Part of a small language model's weights: 773M tokens.
Each number is 128 + 24 x the weight over its row's rms, rounded and kept within 0 to 255. Layers, rows and columns count from 0. Numbers have three digits each. The size before them is the row's rms in percent of the matrix's.

# up: layer 6 MLP up, 1280x320, rms 0.0756, rows 1013-1050, columns 240-319
# down: layer 6 MLP down (transposed), 1280x320, rms 0.0697, rows 1013-1050, columns 240-319
up1013 101:147125125103119142147133155117126110139175085132105145108100142118142154115082142104084139115125130119131116094154156122119160108136083104140141104130109116096140117148128116130100162131122181101102117060120118141112144067101149142132127169
down1013 099:146100092138135144114115105113132119133135126123124114140098156128135158123161142143113132090130125162147101127121126112181166101086165158077160099147122090118159129153172146134093159109119158108121143105110107101108117128129141139124104131
up1014 119:069116079140132116173132130145141129157110104132171128120135103129152154103144140127084113155120164129096131135102107120114126116118144146083139103148123091115110173096131100088077108113137112113156141122159169167117144083119155138139148162
down1014 127:124150124167090106115064130135132116128098139112099118108133125158138189159148116096108135120123152108143134100127094093139117131136153136165136146144098095102156153111123157113146140104156116123135128132132167120092140137139120114110108153
up1015 098:141123126107103074148118169130157172125149147146091149150141149097131131111154099123087169119096140127047135162110111132128167132119095068101084145136148085119102112106111135115054149158162147116115140143122134149105121146121101127130122131
down1015 092:162124098163137120158156121148132088128143157113148124147160123129109099129153164111153093115132127120176131147161176192127110146153116147105137112137140163150127125132097128096168138130115116155133137146121129142141180132122143115103112125
up1016 105:132104091109137140140155134154183133126152127137081105114114116181164136111134104140103131091111122162143100143118098106113115094131147152156112112149109127116121152134122107108150103126110126108091145122125141143143148080149147115133095079
down1016 106:117090121127151163159117134103108152115123126112158107109169120134125099148122143139138118113125135129117142162102094142137136129109131174136104086128104165146141159135089121102113102145150121092182136161095092122136153148067138148138101147
up1017 075:077085112136048108128098133108086107118160110116104144133105105129116070145146131095152136125151110142126136109130143095121134119180131094113134165107142110145110083117144105123139147147151124135116179160131129126118117122121113113119159117
down1017 085:102097094132216146081142145163097140119089170123126141134084129166147131117121129129135064179108114098166093113130153143153136128124151145118115150137142105156171147084079095116169127101084147159085113136125080148136108140149112136130112126
up1018 095:078118134130071126163099121058103130129143113120108169119100161112101112126141114125117086132073124191145100182086128101109143161145156110105178126122134118142134139114135120133123148177091145141132084114133105141142091099106134087100111149
down1018 091:165102159094163138144115108140122135083119122149125146143155162099133119150118163168095114146148115170154125153115098150138132103114124156155161147109101093085108073137118126155164153128151154124128154153098112155103151118116118168117138107
up1019 097:119105144128091120142133138109108124103137132149132144133111118203109124079160159121125101127132143098111158129135156113126146123125104119111137127162094123101114128094113109100112141145077155099115144120093125099120133141142158086144117129
down1019 102:113110104097146137087132113155143132124112163100089086122131125107167092149137124092109108143087092132105138108163104125146092118135154136120083145121115135155063117085139097146153152103107115159125111120100139132141117083159116094115117129
up1020 104:139113146121093134110126102127142134150101128181164106093162088136179161117112117148167149154123124129095096128083085124126199133144137116140124120112144120129129112126116107045086116117149178103165107126104098129141117123113135144141159098
down1020 101:165160174131119098142091127101112079096123155115141106140177135170114149150157121152162116140141123155152150134154135088149120081095118090165114140131129151111111140084117139107136098108159147100201106109129130156128120127071133146135139129
up1021 099:152118067145130107155121143148144099127163122128149206089130125160120109115092100139109168127133128173143116142109153120145102103177103111121105123148092096090136163159127101137146116136118125108137160099120142114167116123115161137118154172
down1021 103:121122142115134151118131145165065131122124114129097119153121119133198115118111153076141083099152151129119128107123100121147116158148156134126105109123119165148103132141123130122103124126158152124125125119181142135097136100133141114095164133
up1022 095:118157140132108140146126130142152148142160150154095129100130130193154161128180093135101092139148166106157101106151134094138102088161114143140120129173126129116142158095131152115128152108112146135105149110126100141119165139133144110128079162
down1022 100:132172089112126176101114160123118129116111119118166124126069081141139101137118122137136111097131137098149132106081125132160112156116146174164141100119099158130161106112127152121090133144124103115146137118137102104079197129126103139149107126
up1023 107:128122115128097087096119172109128148112165130112094125098108129112142145125149112135088159116147109123080124184097100122134146113123120136117107147105111131137168141164077122145098120159117124130137158110103132168167138144126152114109127162
down1023 107:182101146103088166159115104124107124078102116098110134101118131101151087134102133129198104073187164130159091100125121122169137132133138137097094128126112102148124105126139124095127126123148128127099126170152104124104116158138162149102126109
up1024 095:120140140141129128128144153147111136190106149123144106145149113127140083123141083107111126103067198143116156142137146103117146130124113131096143134114161134135075108068125110136090126121149166131111108115122117120126096135135116102124145157
down1024 091:130135135100131126131119089101149112153146141101142120139143108151108098131147102159117159165139103114146136118163110109130083157110084119129088068067173181095086135196099109111198147103151095116141119131125145140173127156157150131121114111
up1025 090:120129117094143130100138144159115102128142172135148131113155150155133130122186090137131133141126168119152109115091104142112144085134154121129173094151155117136153138141135137110119129128116151122090120123121112143118131101142116135104158125
down1025 088:115128129165140107119136106185131135098127149122143127132076120130094126133131144198136123102107117160127167098136124057134136152135143109133133100098070092167139164140139089116114108166154127131118125155139125137066136108147148162124092116
up1026 104:134136053119140139144126129136104151100124156156138173134112119145128086144179124101114156139114177129138105120150093140130145119143125139164144094117099122148125156097122140109106127146151091167114106122095136147114152120129143094105148145
down1026 100:129150123169161147147137104080110126156142098142104119125113138089103129143144089159113158096147129110117130110136082114144086138133083143115146167132079133106138131152118132120104126096152132097098141105135159075150149170127118161137126157
up1027 093:147144098116141135147138089135118154120129145114117110102145128107085127103126110133140106112099170181118125113137130150157115108165124109141124124105084126107107197116115134103148164131110129126130103127130154119143130140097151117145097090
down1027 094:108086106115111110137107093120106141137141141153105150153087163150119128095145126120094165107136142092123151123177075103129117127126107124123162095140157123113129109147096108124106165130165170112162126145152128127108153104135119130129121095
up1028 092:116110161121063137133131153120152110163167089188104152120070166147193161111122144080131116112168136131126126141127122128119119082132085145136112104150170137140194147169119104144101132117107134111044120134154136094124122109094119078142142132
down1028 086:093144124156144090118108129139151183142098130095131132137128150093096128136134109138107143166113116125139171100119129067133123135099169054125145145092121114107113169120089130145141132106140099135170162118101110163096142185157130159139115131
up1029 096:081105076093124115118102144101170070140136140154132132132116126157148097124136138155122139115157143154122130173111127156113150070140109148145138131145121134143132181126123107122143168111122097154163168110145179139143133163103135133129159086
down1029 091:139144172108094098080150112186151085103156152101116146128113123100143142164173114117115121146116090119120102161119136129105133124125142121142119133113152121103147147092185148128130089155122109102142153125126134118136147107145141110095095141
up1030 107:111120089122145150136114136126095158116133195114184159124035117095115138111105119135112102114090145139105095152055128126126130144156100125132135148087123110132144122110113125125123098154111145166112132100092132136133105136128139103124149186
down1030 111:147124148100083075106146138135112090122167155121141140109111101126122111159092171151141105131120115147121138123179164084120158149127138135112166143124122151109144081133152125175158151131125164092129128158105130115130093119116155154074126160
up1031 079:127107165106080156140097159122138133136092143092124149163118099106113151135126128087144125143104150118125122130157124139116139131117123137114129133126109141119089118154112125123158087111128115116123148169121106124134182132128179127123138096
down1031 078:115097084177144143153132102119116143127159131142085136094111148136113148098108110141136134107145138118124141116121160146124119137093136108166133159138183103151135140100124124173106129134139124136163115121123146141112124107078100135129095124
up1032 106:144105127164182112104097127138193160137144161141099122126094160093132130096112086097141147105124119139110130125111114102148154111113096099116121164121096143140110135151119155134136141142162070142103155149104159148077115116125162129074125130
down1032 112:158111135180107145153104160121097140108122093106099087099162116126166125144109146113128111133141091126175144156140113163111141153138168135110128110123110122130101140091129128122117153122127158144120163139135164124152096141157094128127098127
up1033 086:121109168145105126144158138076133135133164123172146150174156115121119121119150127131088110100121165153117128151096107132123144101102130157105094165105124100159131126112156111117116096110149159112060126089139130159096097105122131120122151097
down1033 084:177129149118144141171143150167120103123114098077146139108097129112161167088121103160153117118141128160118092112136143085128139137115131124109107121073116142129130169120125138116111132178113116109125160114098073124132133155129101098131119113
up1034 101:121124137143099098133122167115134105158123117157134129141109134143191106109172078150123095118115157121090147130096118151089153146109096115105122156156144144127112125135135174124099108129161074136123134105153085118147124120105092126131152140
down1034 101:120163087148119150119145135123127149103114135113158140113124146115152153108116122119110150130087135136141084137138144130112176121124147125146113153123129149145124096121077136137163117138109125165116162094117154118111117125181112165081124168
up1035 100:122148142148112140143116169100148118122123134104107163143095096148210115101123111110080118103145120108157146150111148139097101117182142144132163104153143125111075124158145167109151102137135106094130190113132097138159133089093106128092139145
down1035 099:138113121143160171102142151149126169117124139117176134128101138090109141119133199133104172106141122139129121130127128165149135143099151120156151145103097181126195094165118128114127102134127101110138100118150130141136157148103184113143103060
up1036 104:139109140136115128154167138088117164170126131128134088136109113149176142141133101167128156104132125104138084166142079161135085124144112135144123080139121112153125131112133133119057133109144132113090123091129151150157110088086139107116107098
down1036 111:132142159121123101170164124113149109157095178097123113119146095141079112099167165114139134154179126145114125094084105144115092129141142074111134118128088109139115123135150130122122148121150139086149100125108080101092123173119119155102175112
up1037 094:100137150145121104130109140165089120151102132140080111113132174129102114101123156162100108140090124156153138151105161137103134131094135071148131115146123088118157143102093154122158155138115089121121165114126130108125143131134120097124158119
down1037 101:196108144142151145163129072083150133140077105130103142129104132083152148126137111133123138162110170155148106129119118174133099104094131094137125116097135125161153120100146141184149120134146142142100148123105141154145156101106071134130164168
up1038 101:103085150181125172140185106095148136190120165141146162136158090145128124110125120118138146104160139119109116127164118163118128144092118132146181110130145106184191147101124131102101118106136115124081129125103159115119125127070163118128179096
down1038 102:104147175104142137097112135122103146111154098149144138099145139117126087149115079127111111163113118104117117166136139151113122077154107172131120166130124091142133124097102116158117114139140172128156125087126126098140140111148125125192132133
up1039 093:110126133108115107135123130097150136136139160141100128160165123165123125159116115138129139107098147112135128099147131150152155112132115090114118107099105127084101131137098110154094109115118185090129135114123143167205143131120156124082125106
down1039 094:151139132170166149153141108149095142110092134125103105130099114104109136117110153107083143124141153128104163181136097107119096129140110157121144127114135124143114153093164154122144110104131124162184153150147128127108100122124192174092144129
up1040 103:107090134098141105129156143088122091115131121121106097110099091110117093155112109075129137135116119118104108184126114157086159107140089192160138131142123133137127128116118128131127171125162104122140145118103095157129146112110126060122102125
down1040 097:184092127136116151123164148120094109126146130081105140155162112142089099142123162126121111113154150118102151154160112114135135114154104108120133134165055154194139140143107126130110117112106197114129160119103127111126111125126120134133182129
up1041 099:116136116127115097152152095135089133106082160137148139107158105144181133111099102130125089142134149126114107124082051111125126086137102154134171110121126095141138155119089123098145171133124127105102077148086116151175110152078156144135137134
down1041 099:107119189127136121170174145116117118089164148088143104137093127124129123119126110117129122107149168151147126142132173073125120152168086117115129144116110102139137112137152138138144106120135145117154136159141128142145095107138109137101136135
up1042 102:127119100124116135142168171138119136167145145135139134080092129125165119127121087137137160125103140133108123084135104138125087091114162144135105121122140108140135146141066109075119120124099138151111097123110154165102129103104127139108166118
down1042 098:160092140129122130147081106131138120141151111098128142120119143082131180167108121097160153114109162121118103122177144132131114158147146150147131139167195128089112150132171152147098124111156131129148124099136093107204105137143124127157115112
up1043 101:092167139137163158116106140094154136156163126108094171145129092115166120099137138113109167081150167143101124137124107100100164087156136104119105169134107119164112145132121144138126133120107087105115113119124105142127097085116094179120098113
down1043 099:148106117114116106126114116167138146113123118118127123109145112148115160121138173151169149154143137092124111111086136166149149123170089139114132192138187074144134084151136116134112153109122109107101154105114152163113126175157104142113177121
up1044 084:119128093122122114139135113083121107153146131111114116135125157186097120161161123120110112134143117151156131124142128107150103131186094144135115147148117141133114136138127103101127091147150123113150116131092140140103131091148146127157112119
down1044 086:101126134174133114110139134195133120104133130130109122101124089100100125117151116123163109088138107173113116135124133165172118134113144117125129155107117136142181110128187182123109118138138112124145119124107115161158109201120132105105114130
up1045 105:126132163131087103179066189165093137123162142150150106107115139124145124132155096118099117106120112115114131157154150141098109111130132127139107151096135081158148145132097159114109155103133098129130141141174130176100105091092138138090155083
down1045 113:122143139119118103112146102106152103108126147140142168130107118106104144126135106092172128166115130133112137115164147135121129124126116128138152111166132125131108090132144108127119159147149128095150114139122121157074126137182116170098102165
up1046 080:161144135107119114130131119153099108153131138152114132158134122096111117160121109128128208135132081105130160121156107099120175120150127135141159161112129112131102100189125141136093147163158102115076113182082151119111156152115130091100111091
down1046 086:106088153139164132121108131132100102143133114154121101156127156157124180114109109130121099114091152145122107098113151120131127159126125122162152085180140139088137140098112089111150081093100156114116130146142106160161117123148118150115117146
up1047 099:123156136099134109142138136138133063119107149140139128142127131143124127114151113106149123118134144138105127190134089171106166117154143126108124124099166102189131138119130121131137115145161183077117151101138086167131173103123142134090097081
down1047 098:143132107119109142095123145161111109091114131098107126119105108139142105142142115145138098145124107126146115105144166152123109157109124143082116149111140139141126160156129123131111155143097114133127136078144123151093168137169123157143130120
up1048 092:155135100144165139138115133107102110129097138148099152130127139097171090129142102086088148125117128129103140116158125107096134129099162094110095143086146134132113136114107149139091098103184184118147143138149116107135139134125122125145103122
down1048 093:085107159150084101174129122120091135148134139128150092145123137142148101136123139111158152129109134157098133150145153114122100153134089175102186095127100169135136107143109135072130153150116101128132077139128143132120136126146137204124113125
up1049 106:092152127153121146102101116163134101128104180085123145152126130168140170112098112103109133120144217091103124128110119126139129059135133100132187113163085115108139174112142084081133143136110165122100157127135120164112130095126126112081137153
down1049 114:141092136114158193138133121113097088137118145138143109156131105126171131101105142166122133143148114123100107141090123168140134108121142119120156146114083076094135117129143130131122143206120160160117133123085120114111138116153130116148157126
up1050 096:121117116116148153124164121117152112144160106144137191126160104146143099164110093120125136101092140142143138115145127062107138113163129115138115119146122141132112145137138122142110117102155131123089119108124150100099143107113149141117178118
down1050 095:132157119068110104134107086123100151159146144115123069122113167126114124121119122111126109149150102162129125117112126178113107144146160096084150146145147119109088152136109138128118152148128123160135157145142114189106101125145092104132123099